config.yaml
num_key_value_heads: 6
norm_place: "pre"
weight_decay: 0.11
Each number is 500 + 50 x the weight over its row's rms, rounded and kept within 0 to 999. Layers, rows and columns count from 0. Numbers have three digits each. The size before them is the row's rms in percent of the matrix's.

# down: layer 4 MLP down (transposed), 512x192, rms 0.0723, rows 149-234, columns 48-95
# gate: layer 4 MLP gate, 512x192, rms 0.0775, rows 150-235, columns 48-95
# up: layer 4 MLP up, 512x192, rms 0.0728, rows 150-234, columns 48-95
down149 094:475583450461492463500513410533553528534542540541482508533437530435492464483510484434533592470484571545453534481565448455502451459451502473604478
gate150 094:580469465559576459589480530543501486522571539536515539519553577455512569536551492556543460524475493535482476504505533438572513507452600463465496
up150 093:507450526574537513475484587589548506551508557423384504572573482555489532440506539569530435493533491447480546552507431454442460537485547575521545
down150 094:545550484559486487516465579477488592507498558506485603539508451591565487469496506412490553562618448533413402522542466478443462509488504505552506
gate151 100:424486504459493507478475487523484461512473457493509547534528583452440472575526557478500495519407425491494477461429406573458537515481523513435616
up151 097:555521568534526483434485485465467449514510508528516501491526467514551472470490572475501462638469479471473527599492500508514482448580534465556588
down151 099:409552494548472439499456444534427616493506514503574472464518535492499393532551475528512451606522487531547502532481471488475454615562540478449570
gate152 105:536580387491547538453451431570508478501542525529467483510502548485559591561489545475496442587455418511454410427595481487517442583545537481500484
up152 104:543517548533508494473484479490551470551510389520604384592456452582486493549528472475530536501461497525459454560549492535477438631550477529551576
down152 104:554544445499477428442383482567523491550485509522435567549450495553449518511555552431439585486446459465529587546456441488500475454426484462611490
gate153 089:563578454510540507537513513476509589385518581432554587417486581453562443577494494422451559547501463521416461455479526409504596449490567426542632
up153 092:416453440547469570547462510435502475483571452588477605567521541473522556564487523581487481437482570520457426485416450539530612447585556503394611
down153 092:488483495439431469572462580503446491475464408504491541570527542400547514511512463620426568451520531510487410446502455565565543453433463495483525
gate154 102:556480419435479524491436531602580457536568557578529530457519478525385451564534636367510503572462506521523494503467459472503497402482535490463510
up154 104:518533528419454542482464571453436468498456477491514528419536549584511465463431487559472508381552563531556508524467532392514539452429609522605481
down154 103:501480461516501556538528474529512493553574525466490553499503568426502534443506444488488487451439494523475464476459515482497433454481473507514397
gate155 096:504530420481441532504532493544515474502593438523504500594575514475474428467509436533516564416513437482548463417521437456420524418468437510462520
up155 097:534449443515554439517460485416558497484516472446484443531497588483515492415521503401516447566480434474505437530441532461563577431406472576625479
down155 096:508568515451421457432537474456459495478526588494534595441483363469460544466455506429486565516616554526540511509536503443467462522581515518573501
gate156 109:519502515396577511451490521437552444621432429506482507492539565421551529571575502472561499575439457575524521496567531470482493526496550532579483
up156 103:486546511537482529462489470470504538504537457438530573552489478466568589529547592472509435487462516462538439435585511544469507495492487539510532
down156 103:510517515414523577512389597532586419474436506480524620501536596531530506342517534417445559490491527363429532521539521463506447580468526524534598
gate157 097:581488385495535498477587482456503506506451506469390573528520384458513516504521635528522514592460600528558439471562514433465447513562489435443409
up157 097:487439483530471481470523442491548585490357579406472522537535496493608435475469537465446508470512512503524463409549477461528434481560553489551455
down157 097:529510487480438438465473577537437546453528561513474527485480609566535562494560569515469478498464575525501535524484443467444493433450523516425533
gate158 103:610511503518534552513417458479615484465473476430381448404549533464478467497400516546496453545429525469564484585585546545485484556391605514490439
up158 105:474379594525545455468534537400503546494382424520520498543507495466583499536548577509591464599491530522524529552471498549546487563583435472519513
down158 103:517382562459479462520477484553466467531506462490534524547554551513518490458542490439454497497490468436514531459451483432536541528548436520550479
gate159 104:512513542464467495454503419544497537521453534482538536475548536562444492409486400508538422533442461537559466448512477442538506513521578493414440
up159 097:543475471539545503549494504488446502538437457374530461527484395467445517477539561544493527457497534520499480491475499514518544498457583392558509
down159 098:545527418481503365504479506510576481427460484499408484519462564562425492482541516535590476513491515487432502501499490527569447454486428481451499
gate160 098:529401555534491556497488488561459555441467538439540541528482624552514603638466542564527492552431468450520455485515517645522425534428466533541568
up160 098:548488515528410552499514545480503487500572444544589544552587522417461495574591480437438566570477502512453552535415541519486472477512522469618596
down160 100:503436538511478542443543486499521457492557620498478551496526467482440465515473505496561416423396544431553530515468446546533465408530496441536500
gate161 098:582511503505506524464456374475474507543502498456550503449466474460493620595439531470517500533469525411471485567427525435533477510591542447478452
up161 102:552573414591462526510442598449480470470547580525422454481480478505470485490484470519510535557539497564523484492540515459485521560449539462497487
down161 100:468590569578468417475523485567527473385411511445400485556539439484496472534494465573536507461518486536445414533535435523495520567521545508553502
gate162 099:487551494439565492456512408461411502400523553477589534465486481510425499477474559459450494459464560507437503464482542463474414483553510517438449
up162 097:547533457574509550453457460430464504474604545558467498521518472526413491611602527469474487513512500485481507475431503531584438491528461564581511
down162 097:531475577454507460539564452516496447499396543399532502478516459534533572525521573542436476454507427424495457501647552513494473531479412582557425
gate163 097:521548463433490522531521526440575576442431552539521490526545481430565569461491551591452493434529538576509475528509486534546514599496471464395488
up163 099:568516370525547539471477434454479485450595506458496522459436456572548392503510538424460573466493489613619525527515484364484450516460552501507422
down163 098:536501565499486547465531530512511480499503494507488496560460592453602613407521569499519534477443454403524475540454470614485457500419491557542544
gate164 101:510582367454448516489500484510557493453417458519499558526430552498490476492563485413530483446460441488581517397499512507444448494416468395453380
up164 098:518484439488435463458529490519483511481448456442532473474415522556501485452541423482428518553543486430562489481510507497453519532493469563486480
down164 098:469515499537444521481555523458522543462597428502490511503522471499430614427486529423512483565598427520503510527491445469538433505519466511521441
gate165 101:501538505479521604464528470490579523496498451510583472437532487465444527500478515553551433484496418510444554533428508471522538438540598494442550
up165 102:535478536560507502508581508514465540401470576483416491572563487360561541440537510513503475473476586561487556502471567476415500496594465488438533
down165 103:530462475560484486460550492514474505481448493385494552461446484560582484496480469614459432416517438575421446480481594580508510538460455512466515
gate166 105:500504467580531485485448560498460451492459562456367460497561501473518447473560618565497522488487471539516611444483452489571570476523542490428455
up166 104:463482432512567438494530602481489556496512483541484506401500434496523526492532535402553521523487529469472591440556433521551599463468476532446499
down166 102:554472520461474580574451506548568508467492537487449435547540559419455520525541538551492623461568555508479460497515515446444425518528592473539538
gate167 093:467452531610613514410432488444574526508507478449573442526532528429549468554579441475559526550495449450497436560501505506420456412446447505517562
up167 092:523491449531472550475542512501498531512493429420626528534471524473506561457477475439514541493468580486541582548328468507497437533448516556534497
down167 094:536469553489523565536507513462514468586540508394391494541485505417477459498446486551491451454567531597391531567448533424418584518539490476462407
gate168 100:560514442508553509634492462484482433483436403550535552560587460499501441528471549483581516577466541507451450460552464509467411469501460457501499
up168 099:580631490479516475526548495453493547466483469572381554487505429490538413521515535430586409478503557445435496514497451561534480508512516478539540
down168 098:588594479510582522530539476523508537553507479420551519422474510528512456520579538546518389452437540488546473495512527517455531540468511436498565
gate169 092:427499555531506530565639492428512560453470511592480576504544562602410467467507451460470479470441450401542466480458496511427558452493456455474462
up169 094:530431498446515555484550427530493486531527479560487630481521467485478522507453465470495529467524565561481473568588505554499479476477519500441475
down169 095:460548492537541499494488532515484572564499453563480491399490483589496503515446529422515350573638585453456431538445549521507536444454546573545551
gate170 103:429510491490465518429464518533442453438558511550476438592540540519492484504459535416452561482456526526521565512490470507416466553544563468495398
up170 102:541484545488500435519489463468505522469427451535552528447494548463492453399542452509467514623548522490524493464560573432503473518443522476636571
down170 103:414382472482540494535505419578461516464448470472451495538424389482620469459512597475570493548569553515515470509548530487506462460385397588448449
gate171 096:482491478562541517466485443573442503576372590508605545452494495404471564506561502544530509522485512473488494491539485532493484566496683578355499
up171 103:381539539616576468607588426601534549484553477538436393448431473551514489528482531613469521581530517513497419599420594443472487583480470558472475
down171 102:468559460449439580565475448530512551505530508541475529395487477537497576530456496469481474454404470509473544491443485480500399497432460471527483
gate172 090:538457501460563450454587558429499453533498388446474533476479393464546506563521549455417432407492450519426381468564582526538565456388448557502556
up172 090:449514561531441472520445514553529459530491444406655556586460491468532535543466610560422547563554542572441546495438580499522529517461557536421586
down172 090:561512596584469435529569451560467557518448502571481489563544480532621532504470566410535564557475538512456409584481500451564537505587545603525488
gate173 097:514522501492566582449509468535520498536485458563530469549537502487437607490515552493559478476431510439537405577449521507493436522503533428518495
up173 096:413560599409532472564475462506521494560521503512412458521510567501489571451604529499535498350457492566515570527440509504557525478474470540476461
down173 098:479532464496448502497550530556617490524390551529465521444470569478487477564469386459540393489562511537552522519502530539582535537478471594534512
gate174 095:543510465492470610574554478496585422440529510436441447508523521433514446410532506536442571483494522445442469483608458431468477574520519501483477
up174 097:440472486403458457478520625533586425633476533498472448470513554542528471446552547511521496424478401550416438541464533480521552546477491636474481
down174 097:495458524601567467525457503599486569504522563516390607489511547396542535528561460507561450520516536457461503500501443499486495395555471511484525
gate175 097:535483509529494577507549449475504504501439472475523559415584511474442542497497549584492513624470489536505473507533464508512476502524487472464496
up175 097:431595528518496588473481474471409486515485493497559467468589496499521558422484517480423487586458545428473513542487470550576593440528414542458490
down175 098:575473539587574518582525487519444421474498458535464538575511440525478571415559390446499429471530471522625477522560429544495548522410559447474527
gate176 100:568462545545522520532498449510598493493425483458526552499437542563407508432573531476437503545478511542476515627521553517478565483427476499500428
up176 099:561491442528536476480542580556498509502551541593503521485458467556587504605477584488547433477505394443533420503465459423414535485526484488469585
down176 098:556509507571474533453463460563557540485476502486533464543468464437432574499535486413503525496467507535639551432460603464514422459427541434423446
gate177 091:506526382505501508576530561438595474440433500492493509450525474575461375475491534521510508419539606521492495454492483558413432443444585522425549
up177 093:515465571549406589523471463523529459476519520618471425590498446562529556508534478538446531488517578557397458476429514436438483482520467506498463
down177 092:483571468509462608498483541489485522533480380567489625441524436485525526414508514512529459485496449406547501420502514416473478502439519527491495
gate178 104:481476473544439472448627492523526468544485466599373454514485585555519544528503436492509421516500419517534604454535439582474512432499565582505451
up178 095:479529552495474575484560495546478554416588460474436519485469566563547522519523527478449532455494507444472406559478524503397561489459472492370452
down178 100:497481470478473491392557517461528449517463514443457547511536477542486524469593511489562363518597462510604528552498490572492453481602401522600495
gate179 105:521537498495568548474457492455492625555427661501431569413493439537549428448447515486508454548445456433532466506467530481499402481410472478464486
up179 102:530500450451430575481505522480534543478521568497481484417519483458542466557557446508523460539468530407484525525531489509567396587460427514489448
down179 102:478465476546498455572628437533582483392539546574524560540538454563576437527543437512536524548608477473518474508499510463403509561553461543483423
gate180 102:488404446440578580556480369489512554518501515529432518470508559557526455425503491520478437450461434454507473503499523528518513464353590494519448
up180 101:525482528447420517530500521521425449451448450453505480568480410423483494512487555493457529463478537471482561601471393495449480515487451525551463
down180 101:475457487566486477441460610582513484502487498464508484501591410464463554446467594526447635504475460501461424517520466442536499521509475475543491
gate181 102:466509492539583536515592396478430420495582392384458464434540464512507552499580510454476503504469483492564448450519530498535515505432510521562502
up181 095:481550512481539559571544510523610532478515560516454448517634504514529619469498480429469448478452445480492501429458507519509443485490419468525532
down181 097:444534487540502611449633510626485519444510545515494545464467538585556531460484572487532459431430537472467472512518512451520476509517515450555476
gate182 092:603449481486497437454497455481550561487641497503477573477548488532573588571455525472507496545540465591465426424499513541516470584492551439503475
up182 095:462462575531488456462405472457469526525466506447460515425526498420504549516462396426489475454476498517523437453566495417489500523476494498489444
down182 096:437457419500479473570445424455525489562582561567500551481565403491468485471401464398478498517584529488473509410559477441543458558510464487554548
gate183 095:553433481643441484474603533499502437484522457483548492518441473463492527497599590531544546430468525548459569549575568448525497504528551518428493
up183 097:503501482491459564432461427495434507545523519545523446513498515464557511510502438545571520521491541542494502505584392357441621602461502467468450
down183 098:486493509542461481438653539466544437568592540433534519414459555498504525489509630445507598473515500529528459501481569471465466492485510459502565
gate184 108:433508486538510469423545459505509499525503504430385442465517554508433451543484474442492430498428506515440477523603449442458466534504503535415472
up184 105:478449581469524463454531522419554477483474562577404521416525464444463455491472503444448461550534494519523511482472485480509508516479463545493478
down184 106:490527544523462405481472465535463487542558540409528483525509576601481475500523497572571414489681439468468475479424431513476491568580410420492491
gate185 103:617494528466493505503511546445451490471388430492479491457534546588425510588511484470567497578502479548482486470548420506494560503465501429524448
up185 098:566479536532471454447486548429538514484577498561522512489508469546472583429457516451524462590535455500464527476509511512539431484464509503524499
down185 100:578427363521532401477505499433467514526527487510505530505528461514517506461464494432496487530432468452516578458572517467547513502458570454576371
gate186 096:553516475483580474458517562521474522520526429539462554437478453506479531539560499549590510462491515492541582459546541532522536527595556440502395
up186 100:442562494602511576544609481541506397510380526451532544548510459551579457395500538543471473448501526487495382502521414569453562494582428477496429
down186 101:444459497481482491531381613482452525494517494494486510488518409535470488465493559571544455580453575548538550548638408460604431450537509440451441
gate187 098:490433430550550495447596444490560536565538474510566497509481388454476468564534438515439448431449427423489454533489480462554443563499502477530544
up187 099:522445478413429458443500475504532459537476603518454457460534496524536467505542477409560527495499451596468443468516539512537555547452458475526533
down187 100:426473540488467471570561494495516528474499465501480570355534463487566485507532562551489501534453483482557491509535499510485550497549513602602483
gate188 099:556546503437504642492481482480560515449477578574557464550480490593504541533463544424588382479445450513524481460496380540562481519580455421430490
up188 098:536445462576511467490483584491401602490474526546463533565493520528495581560503508485475556478514497483526620539513459484531557454504513484485509
down188 101:495467432523519517485467522504494452527515555405459466513480500457436494600408483546498514607559637500487569482559545520474510503424557472499544
gate189 100:423483543417468428580497500512524490475535517421516553444538562566482442519486485440397539577516570607513452413435356466529530468530561481496496
up189 096:577494495538518453503512530509571467491495573573348495486539469391609476486447537473509472560514491560471431466457455500454451454551544402530473
down189 096:560477493523482481463517418499538491500519594515476552491512564510579464525499387569532495548571448557475494533534484482492559579475471490427477
gate190 096:467497570465534457527536471543558558446537448508555413489466439468432578555575506478495462487474486454526486503478542494565433458464434540537527
up190 098:444471481488613472466507501610492607422533554531498558552431495455521537622501540489482531537512447529514518425502497464476523490472531523510521
down190 097:490545506464499563591532436566500461496491524541575557416490536551502551516464514417489442508365574468516412494493515506535531485419474463443491
gate191 106:567596468410538542512505491530566510428426450503561515458442591464588595516520563489440496524472492477455417468495481524536479493478570501519440
up191 108:453504467476540508465507491542496549481537472543497473548481525445436569566467506548515520516474485555493477439575558534580589524547536588507439
down191 103:421499453421498489516431480463568541464417464475502487492539447506502491421506492462592469520677518448516556440543478422530511482516457540505534
gate192 105:506513450611407498475630462438477388506477534526568519560576453412410482455542600553485537554483480470495520439471469615527460551518508541420429
up192 101:566518510499557460471554510536516463539522473453495554369528436478552510468497436450566437489470549497477498482563415449587427474496509516509453
down192 101:410513442474510523525507513466517480488553446516529487566521521510487517443466585505443446576467587524454416502496539606546392437454539453498543
gate193 100:490526473577497545520607531525417459484593481444492494447489490463469520535451522509491462562416415597477414462451388522511511546475539471562484
up193 105:462469517494499547502536580605504508513426447488435537534459551582570450515514541605568529524488505609575595463578553523423479538503498491474463
down193 104:515454510469564435467448451558522527604429563574575473455572490554514498409572504482438453440504460367328523511478568489504564615536517544531503
gate194 100:537436444552551513437523596545508542462498482577584481519550534507519543468496502550499498463458498518502532328469415476501618486445549486482478
up194 103:535503500533435458517490439477473539500571516503519535504489536575391484495491415542428535529469599550640513525531511540441448511523463476460461
down194 103:517585496421509514604488568516505464528481566454580498439473512542494492489547545442440441553524500468551549371507513524529474563528512454513547
gate195 099:447436448394568489470570550523500414430440515543430517494459461501526501489528569459424443550477408450547570573510529502615508477426439535539500
up195 100:474563372507427516474418500529447570506545517542464518521607562479524444482536528510470521646459431480554461418523497457509440445476535465549559
down195 100:516470581470564558539542502445524486455504500572592627493445446563562549513549421458485459375508571460535580477498421518507533534534461540452466
gate196 098:467416534510506591590519599541510455531482453536513569583604452440509545529462534496445423540451440508515593418551458503529488496473539516507398
up196 100:476525469560386495523503553488595444419478547438576499496555472575534506576525509485479536465508594505528484494453555413433536469534459434416512
down196 099:486519412490548608539544453537442486521433481389497494515528490479491574524516515554513511490371600547505464568447496505428545490462500495502534
gate197 099:437532396452494611477456539492559537472463475562417576466543546597505495471539536554537458473456544556511528450545441538554500488585535559438452
up197 102:430567543515408576448498467528405483505503387468564566444497603498440476515549513457535488527472581494569425486513519483519541390477466497472495
down197 101:511524553429487623434431399555521510485496514447496539446541454483502519431489475410466478492666718438538497440513475481551543451513458585448456
gate198 103:533535535571407432495556596490508564584451490599437496525474617522556451434514571577547459540503460548503504517476437479582447520515538585488461
up198 105:412496471459505472559512583399467542571514398445482442521579483457446458587503464519473429525471526557575484514489523465507465458471427549588519
down198 103:472464538519559517532450480459621529539529541584575581538496518461503513521424580491527615556567471486471606504404456573579474411478514519477521
gate199 101:460534433486501572436520475491502506532533553561476487468477423477468468452606508469601439438431513584473485461510564519482485475442445455523445
up199 101:586450517416506475453470557604474557556452460493550505502448534521559565533501481547526514537516478520427413454521585457448476562553524465490516
down199 102:529479590502528495508432429488484621479436489490545502505448518515572454460539546509465409546676517454516486470567452538556504380520471460501494
gate200 102:481502454572449463568477450524398438566512488478460495490562514499443466488463602520578484527495548586431530521500593543546488544495530557487362
up200 103:542523417438470480494486480496371417466463517504491664559568439583554461448543487508502469520528481518567445436513483525503530466449460426469508
down200 104:581439506415461566470506510499513467561521531505558437457490496534460525544509508539458427473479432495469558507437536469412511547427526498431516
gate201 093:391475514413493569525482498534483509543494467484542471400493480529536515577552542496430474530543515459469487447517541593436505507495494434441504
up201 100:473506441512503470561538473545464488587470498461515467454405504530422593474516505608476481378601560489513440564484482462455486508535477435506558
down201 101:476491482413446525585459448437497505493495554530497498447529500445458560488391513548533517482796542501451450474473466534475518512505476504565489
gate202 098:521474477498571599408505542421508491533476516483493589535516485411458459432547549470517509436406494498550502504504483523509512536513515482465472
up202 107:492597474425460530508527524475453483478379500388527473564535486487463575480444563530587566483485471464521488448566453528405604494521568441505510
down202 105:546414439551393559456492576572427420446464527353472516582549477470539436522560533456504423505561529529555507497552556436522518482480631501467424
gate203 109:493442523542533598450560594490475469540507425462428533461509456540543461506522490438538480489450556501523423475542524569463410457386506446551499
up203 105:443440599533629423427527488476562586410373485515523519503446505503490497498475619375568466511494558576468525463531504522466481438491435453461486
down203 106:479396485444422486534516543483521534500532522404526457559543517562443455541497475556501513537607529521486523522410527542380551497459542595508546
gate204 098:458469583474442541568479532543459452519498441533463415514492625472466497520503577579473419594475460455445449442461497491521480487536522479479424
up204 101:464440522537411477573531598516432472449531433411512537514492546508405585421547459463540417409463466493601495457444455501566526556485437493547467
down204 101:512558287451480498528548403506608535556495488609547476509475504563510445608498501473496446621442534548496469489619508521536512448449474503471537
gate205 099:438538552478462557555520449522471439467496481436541466564465486512512480509524381482429454463441428427488556515445464479504581415458585433543581
up205 101:553433501471384544537375471497410513514500515424513535542452600554519510592479429608483581457467460602518471458516499550447475478485503455528457
down205 104:424468460485502533414525567512584519517535547476473480524516482424517462428481490499504413556523470397464585488517449455459514416569449570514472
gate206 101:489454515520543594523575452530459417526487531469542529490544498471458460537536484494591529517422440477372562539453366482404440430462525432451499
up206 102:423554524565502545501526518492496488464461542485491439401530530440425539589449584479494468467455501528632497501469390523562532470520485598517524
down206 102:615512472495521478440470584613502489506549498491469605485496472505530502539585454467478493574496434515450457458451579418518541440525594470507525
gate207 089:548466481563453608501501425443390545453568470528510452449520438504468548482484484452477457472482512527397533456498531556539514484551376387533507
up207 090:541495560568430445532567426563608382465450584474564488542495584528512509472511597476561518501510462450450400584517558489496506593473575480535603
down207 092:475443497386479431541513403504505444526452553433508484537584537523535549479494510466452484545591384535509444486425444373568503419444450453524557
gate208 102:493483529452571546500586495524431588537604477491442465518523500478541537561557421397535432533437451536509485495417469577571527567489524486439468
up208 102:602429512448454431476485580510520532462423516479543561456586540632512542471413488474471537590518448513560441529547500507541396444510472387544520
down208 103:474556473484546514461590530501392489536548396526500396498501417449361491464520508476522534555584594492566555496448440476557522504452555543466469
gate209 097:506522533559481474458514549509526477462528446474453473442450531419466535466469474433471500570467485445537523437518485470608499472429595582442456
up209 098:523460548467465534506568640532403491528527490476487463582571488480490507514475508476504547509418547500513582439578538535457533468446510494482475
down209 100:489537465522476448461475420491549519468500502559500547480476456509533472441518526465445589451613385416545483493454453619541479449546472461460561
gate210 094:448443486588613547509636501544456534479585471466544478501527612526502439522489529546438533492411535514503490563513526520551445494519536496407493
up210 096:452458487489493569471545487467457647453473447613524397480434469402510584526626463567535462510471564457389496569482499557436544576500550488447548
down210 095:446438467626550472462608570468442467491516472456526516475566582542459520564501543569429486559449477403503513495443524482485544602512426506498492
gate211 094:479546477499553641462510427550436586497530493479434465548521494535484504392464549470505505489399429516485536485582453538656500540424436536569530
up211 096:526499491471451486524496524582630486534483418478545456490550446550499492521480506433427562438478491485461521408526544511587506545495507434533412
down211 097:393489430550553537451446444511507464393524445449448502527562474527466535512517531491476537572540527512459491497520450535593511458499456466536562
gate212 096:513529432487433544486505468487564460538458488495527515471524514405432492474488451479561441432480441510560529472366505539486480443468511483490534
up212 096:436505544490521552610587550556485446440498503473498547503508558570418513480475481519590467465464488557569524478537441547489526398504457457530503
down212 098:450433488544483504521441532463490477438509514500546587563456460518504466505463460485515587534463514625490553485565544583489471465404499470506554
gate213 101:498528548446454480484547482500412531496536553593522476464530418510493473414554562450486550470427465476437470426540487565417489467414420400521476
up213 102:408480563530502532450537551508550507517613483521470486450585471496502489516441505520482549419417482540512510479520595571513423502550518474491511
down213 101:505507519545492535496533499384446524559570551486505573465533495458515408525497428519473501462477522481604496474532598496523462511469439551445541
gate214 113:517551532491480417516542421518543450538509454581542473536553464506533520542677558450480491558449516476554499435512402506539484386529588496448523
up214 114:470510444544474402463499385512451468530505531509479522540485494515504446481503491565540520402495545542540516553481478543544466481540423431431533
down214 112:506476476521590496537469453420513537490591544580450476487476522461536525528491416418511539499349523495356518423529518514517551531500508496560426
gate215 107:648551511517481510525569446483586461494470473482420551539437538526419546430427516527461519476440510464437558498529474509491476464531603500441477
up215 111:499539498541441464424557469532485464548488555601522526505582455501476506495515549543429460512536471489443581537498509559562565449530491466508480
down215 107:396495440500531426507469542592459391517500544485469469495561474468524412496597486414475517515472459544509477513493494491511505571538542521541432
gate216 100:460482438569611491536505455546465477545549525443519583545520430422610521524527517545515501487446512516483480465490448491502580485489590465587530
up216 100:551533443606581484493385505489586528485407438507508573448540443443565433520399464455469587556533506494493466574451494525513480467559513479387501
down216 099:516477532507485524498551440522581625423545469442493445426503531456358512515483570501511499536487605457522505547569484434477601501379504480514405
gate217 102:535550519554546493463511536512454465440537398448516539546481445507526500581425519555507537490430559501491391506505486633502440496525547498519477
up217 101:551551496615519519446408440506509452507489567538497460594450517488467587517568444511449563571527540486490448551529513519519512516589528349444653
down217 101:524420464559511449542566450464558485428506461442462569526526447569478446457553537529525467433696542521469506484425429561493415532500547506540512
gate218 099:442440494571507559461535424523526528440407479513483534500592508523438495456532471501475481463493565520505518397536404633436498573473503504455496
up218 098:574550452593401511549481525542507448473552473487494453479526527589524535448479519530527431472505456496498534453464543535578563453515498534466553
down218 099:453490414515488575457567406456495448589480491472538440460444506499546452535614448499467484494532581537580447539475413509532637379511490432455517
gate219 101:402553505483462566499532449409469604483456404468502534546566549521427572435516502525513469452394543587532499494554413598496465476471498482484498
up219 095:550475476526497518477466474521547486535496490468506541484440486510433544517505519535498569536460535498460525621584551595413480394523512619498523
down219 095:518537500569442582506504506468475458570512529508532497517506519437514537569469541420615494546535476489578527576571398534417454449524478493548465
gate220 108:553545534486484503418422515559578568494525473594485564477564486536492432616540603431565460551412472502485556411508467543511422435461497482463577
up220 104:558402519414511517458511470496486511444552469530441463527536477505420516478482476449527560540506585454429458524511564454512438475450544417436524
down220 104:517522510456436484471469385450465444471446494475540547463532463532478370480649528507499504458526515569489476523569506455484448530528423521491551
gate221 098:531522573502536492459428577442487536478472550550442463545416468499488577507567570590476524392466483480522497539427580483531449438495505451493433
up221 097:457530606490497512448519418456528439504501459576430432518584498547420496487540535543518531529489605467462428483452381442507469436409535517398504
down221 098:497486557540516518526386597525528470474559587512487407448465432512425492537470502461484505469388464517477483525481542393503497570499442519639545
gate222 102:508617510456454525547470528489432616484494479638468440534574516569507426504499510549509502603394509451568507522444447482548480421446537457528382
up222 107:441441537395527533552485446481520583496513489449575539510577486498490471401512543522534542505441492524490567511598544545587579497474392555546457
down222 107:600491477475580474501437423496430551533493474579591444518588529476458481558449478564553603416531501420502591502481526612407557532498510538551480
gate223 102:612588592462588499413521452486497510498523545472530532531653598554590467498570499469538517540434398451515442505481503456494451520473480467456555
up223 104:553477459547492561496508550570614489582506480423554450426484570505567540506546421487492515492502497451574494511424514515467541464465467532440507
down223 106:469532587506583513449557470517497570534390545537601531491476575450547527476548503540439492430515487440546515517493424487601485532460541557459437
gate224 091:481407457475528518432503448487476519530442427557471538537473445454565469535504522578516467527520448526482532531602522529517589545491467488470423
up224 097:527447419451476529384531452438566544508422530532492464457490397418492496523550489556506467494561354543411515499536460513444436463499513495450376
down224 096:462523432457577512435545438430470510469511563564461489454543485517497529497544468587585506493564434475421441532473482534533512535482555485576524
gate225 110:493490555469518563584596537533463473428523552401470435476485543545500458544431568540549479364456498574536498460478513473576579463467493444563489
up225 105:452504491483473530527490473488638532490435466551467484531513543492519408531453486485540468482518555567553498494548544478557407422388428458455381
down225 105:545550427496460560542484502442467541516456565424448587473520543605475464473552508591530518481430468442542464491443537439545466458538553534617525
gate226 094:525383417474449439514393570528504520588445382487498510499501484602510537552490548496448471452458505507538431478424438589404397519516539367413551
up226 102:557507427498508501551545497471530451451432400523502577468420410559543541513512476511474422548561546508530541484563593465521440436524500445513493
down226 102:462551479489512544522565521540526512558544481449502459441528436492430476413505572512492657447612511535499481510549499482502591511482523644587453
gate227 089:468441461449445450499425545478472556614457452510494473459444552567502496594491479554486585526457485584511450414568510492489530510473541471487484
up227 092:521511427593499480522457500479493510484580469423493547492526422441564440370513428449533546513461477521495510542454520564542475508478567602593515
down227 090:544497440546548453511504519445502532467471562519502487482573443440513558618466480474584427475577573527478519520425573581472504533562458583481502
gate228 096:439493469528538502384505424478471472550471386537435435458476515515548474530595496423503513427488469496498441434485480513491550434391470465409556
up228 095:468501578528501489445451455498493536511492530547443478555520515571479426478544549495466400496459452464507539494476498532514479599456418476522475
down228 097:482442486579544502407569528536488544491505512523501570568511489448553516514576484528522473514416494543515522505516492535470456487515477537476487
gate229 096:535548556530461512438509513468430496510573483459575519555474589561519573561497477481462451459479540599493464491461509590516527458547504398491467
up229 095:495558485562466564455536484478494546563500465494520569479534554510427489395503457487559456494460461494591438446478465431540441427540500512495410
down229 094:465495507549498579540507496457501518534548459483589550543470544587452511469570439539559512479448422556519512525452474494461438503475497527506488
gate230 099:551486595526527510449518446565473486514560494486442464565580464474407522609548463428490501566450495472519527497529506565435491588454520528449541
up230 101:483527473639466454483465521501590543593516521506472420501464493459472466557518440481499479487490469460500528492447510507462512522479494430470539
down230 100:511516543522538565588542486467574510443466581552521560489514473481638575448515424562584388554430476424592473467451397487465464569443489448499493
gate231 092:512489466580431574482557462515493426484572552402482427401541521511523555523490624458579457481414456484515515510479456546513352573487475473535463
up231 099:485444547488524539448549519551460593477549481451447432526598471487468469503495490514537523438428501505517592472444580492545567535419484495502516
down231 099:521567457473555515496459573446405585409475555424528426456527487537439515469447517552462503423573516511551526473476568439591505567541559560559547
gate232 104:501546471513442542380510503544532476438563515508507497431512533518557506585485443459606494499516488516470464372485400541470489450581549483503537
up232 102:448429499590518443471564575528546472577365484455490447488596479427459446478432512505594545525501489494505541457431502517456501509489502590508438
down232 105:524510514527507492547487455492409496590519509483531520473549525503401539503557479582513519543464437612471471454498458448509473487475528475443554
gate233 102:500403439470517519499505547456484565569455609491525561409517437387486520503580631470507488479432464489564474448542453419513469506426514565429422
up233 102:467537493490465459576372510479552495507452485504377519464571520515535453429522515479492581462582486503495455436525444503527389555458494540468571
down233 103:516451505481427492558476496511501478510475451481445467509500479471495501511601568489474563519584488525447491513477460531483476650471517534522526
gate234 096:448511466553506504515503457430522560544504589497487433382494432556499489466436468467500443526506496552422432427453500456630451498472517545479540
up234 098:561589508482553488391495371560411507506516463435552565540517443482545537515445498478557453458484513464572462506361459449458536458397491538502478
down234 098:581535542495548485513517499416497516461506475527435450537432506530422399497466500456495448453349568481484545479438463406463451486521545534543465
gate235 100:465440488463507550431466533611497496484478546523425460471578522503540500606463589466575531559467490450441550512497442445481459471413557467512489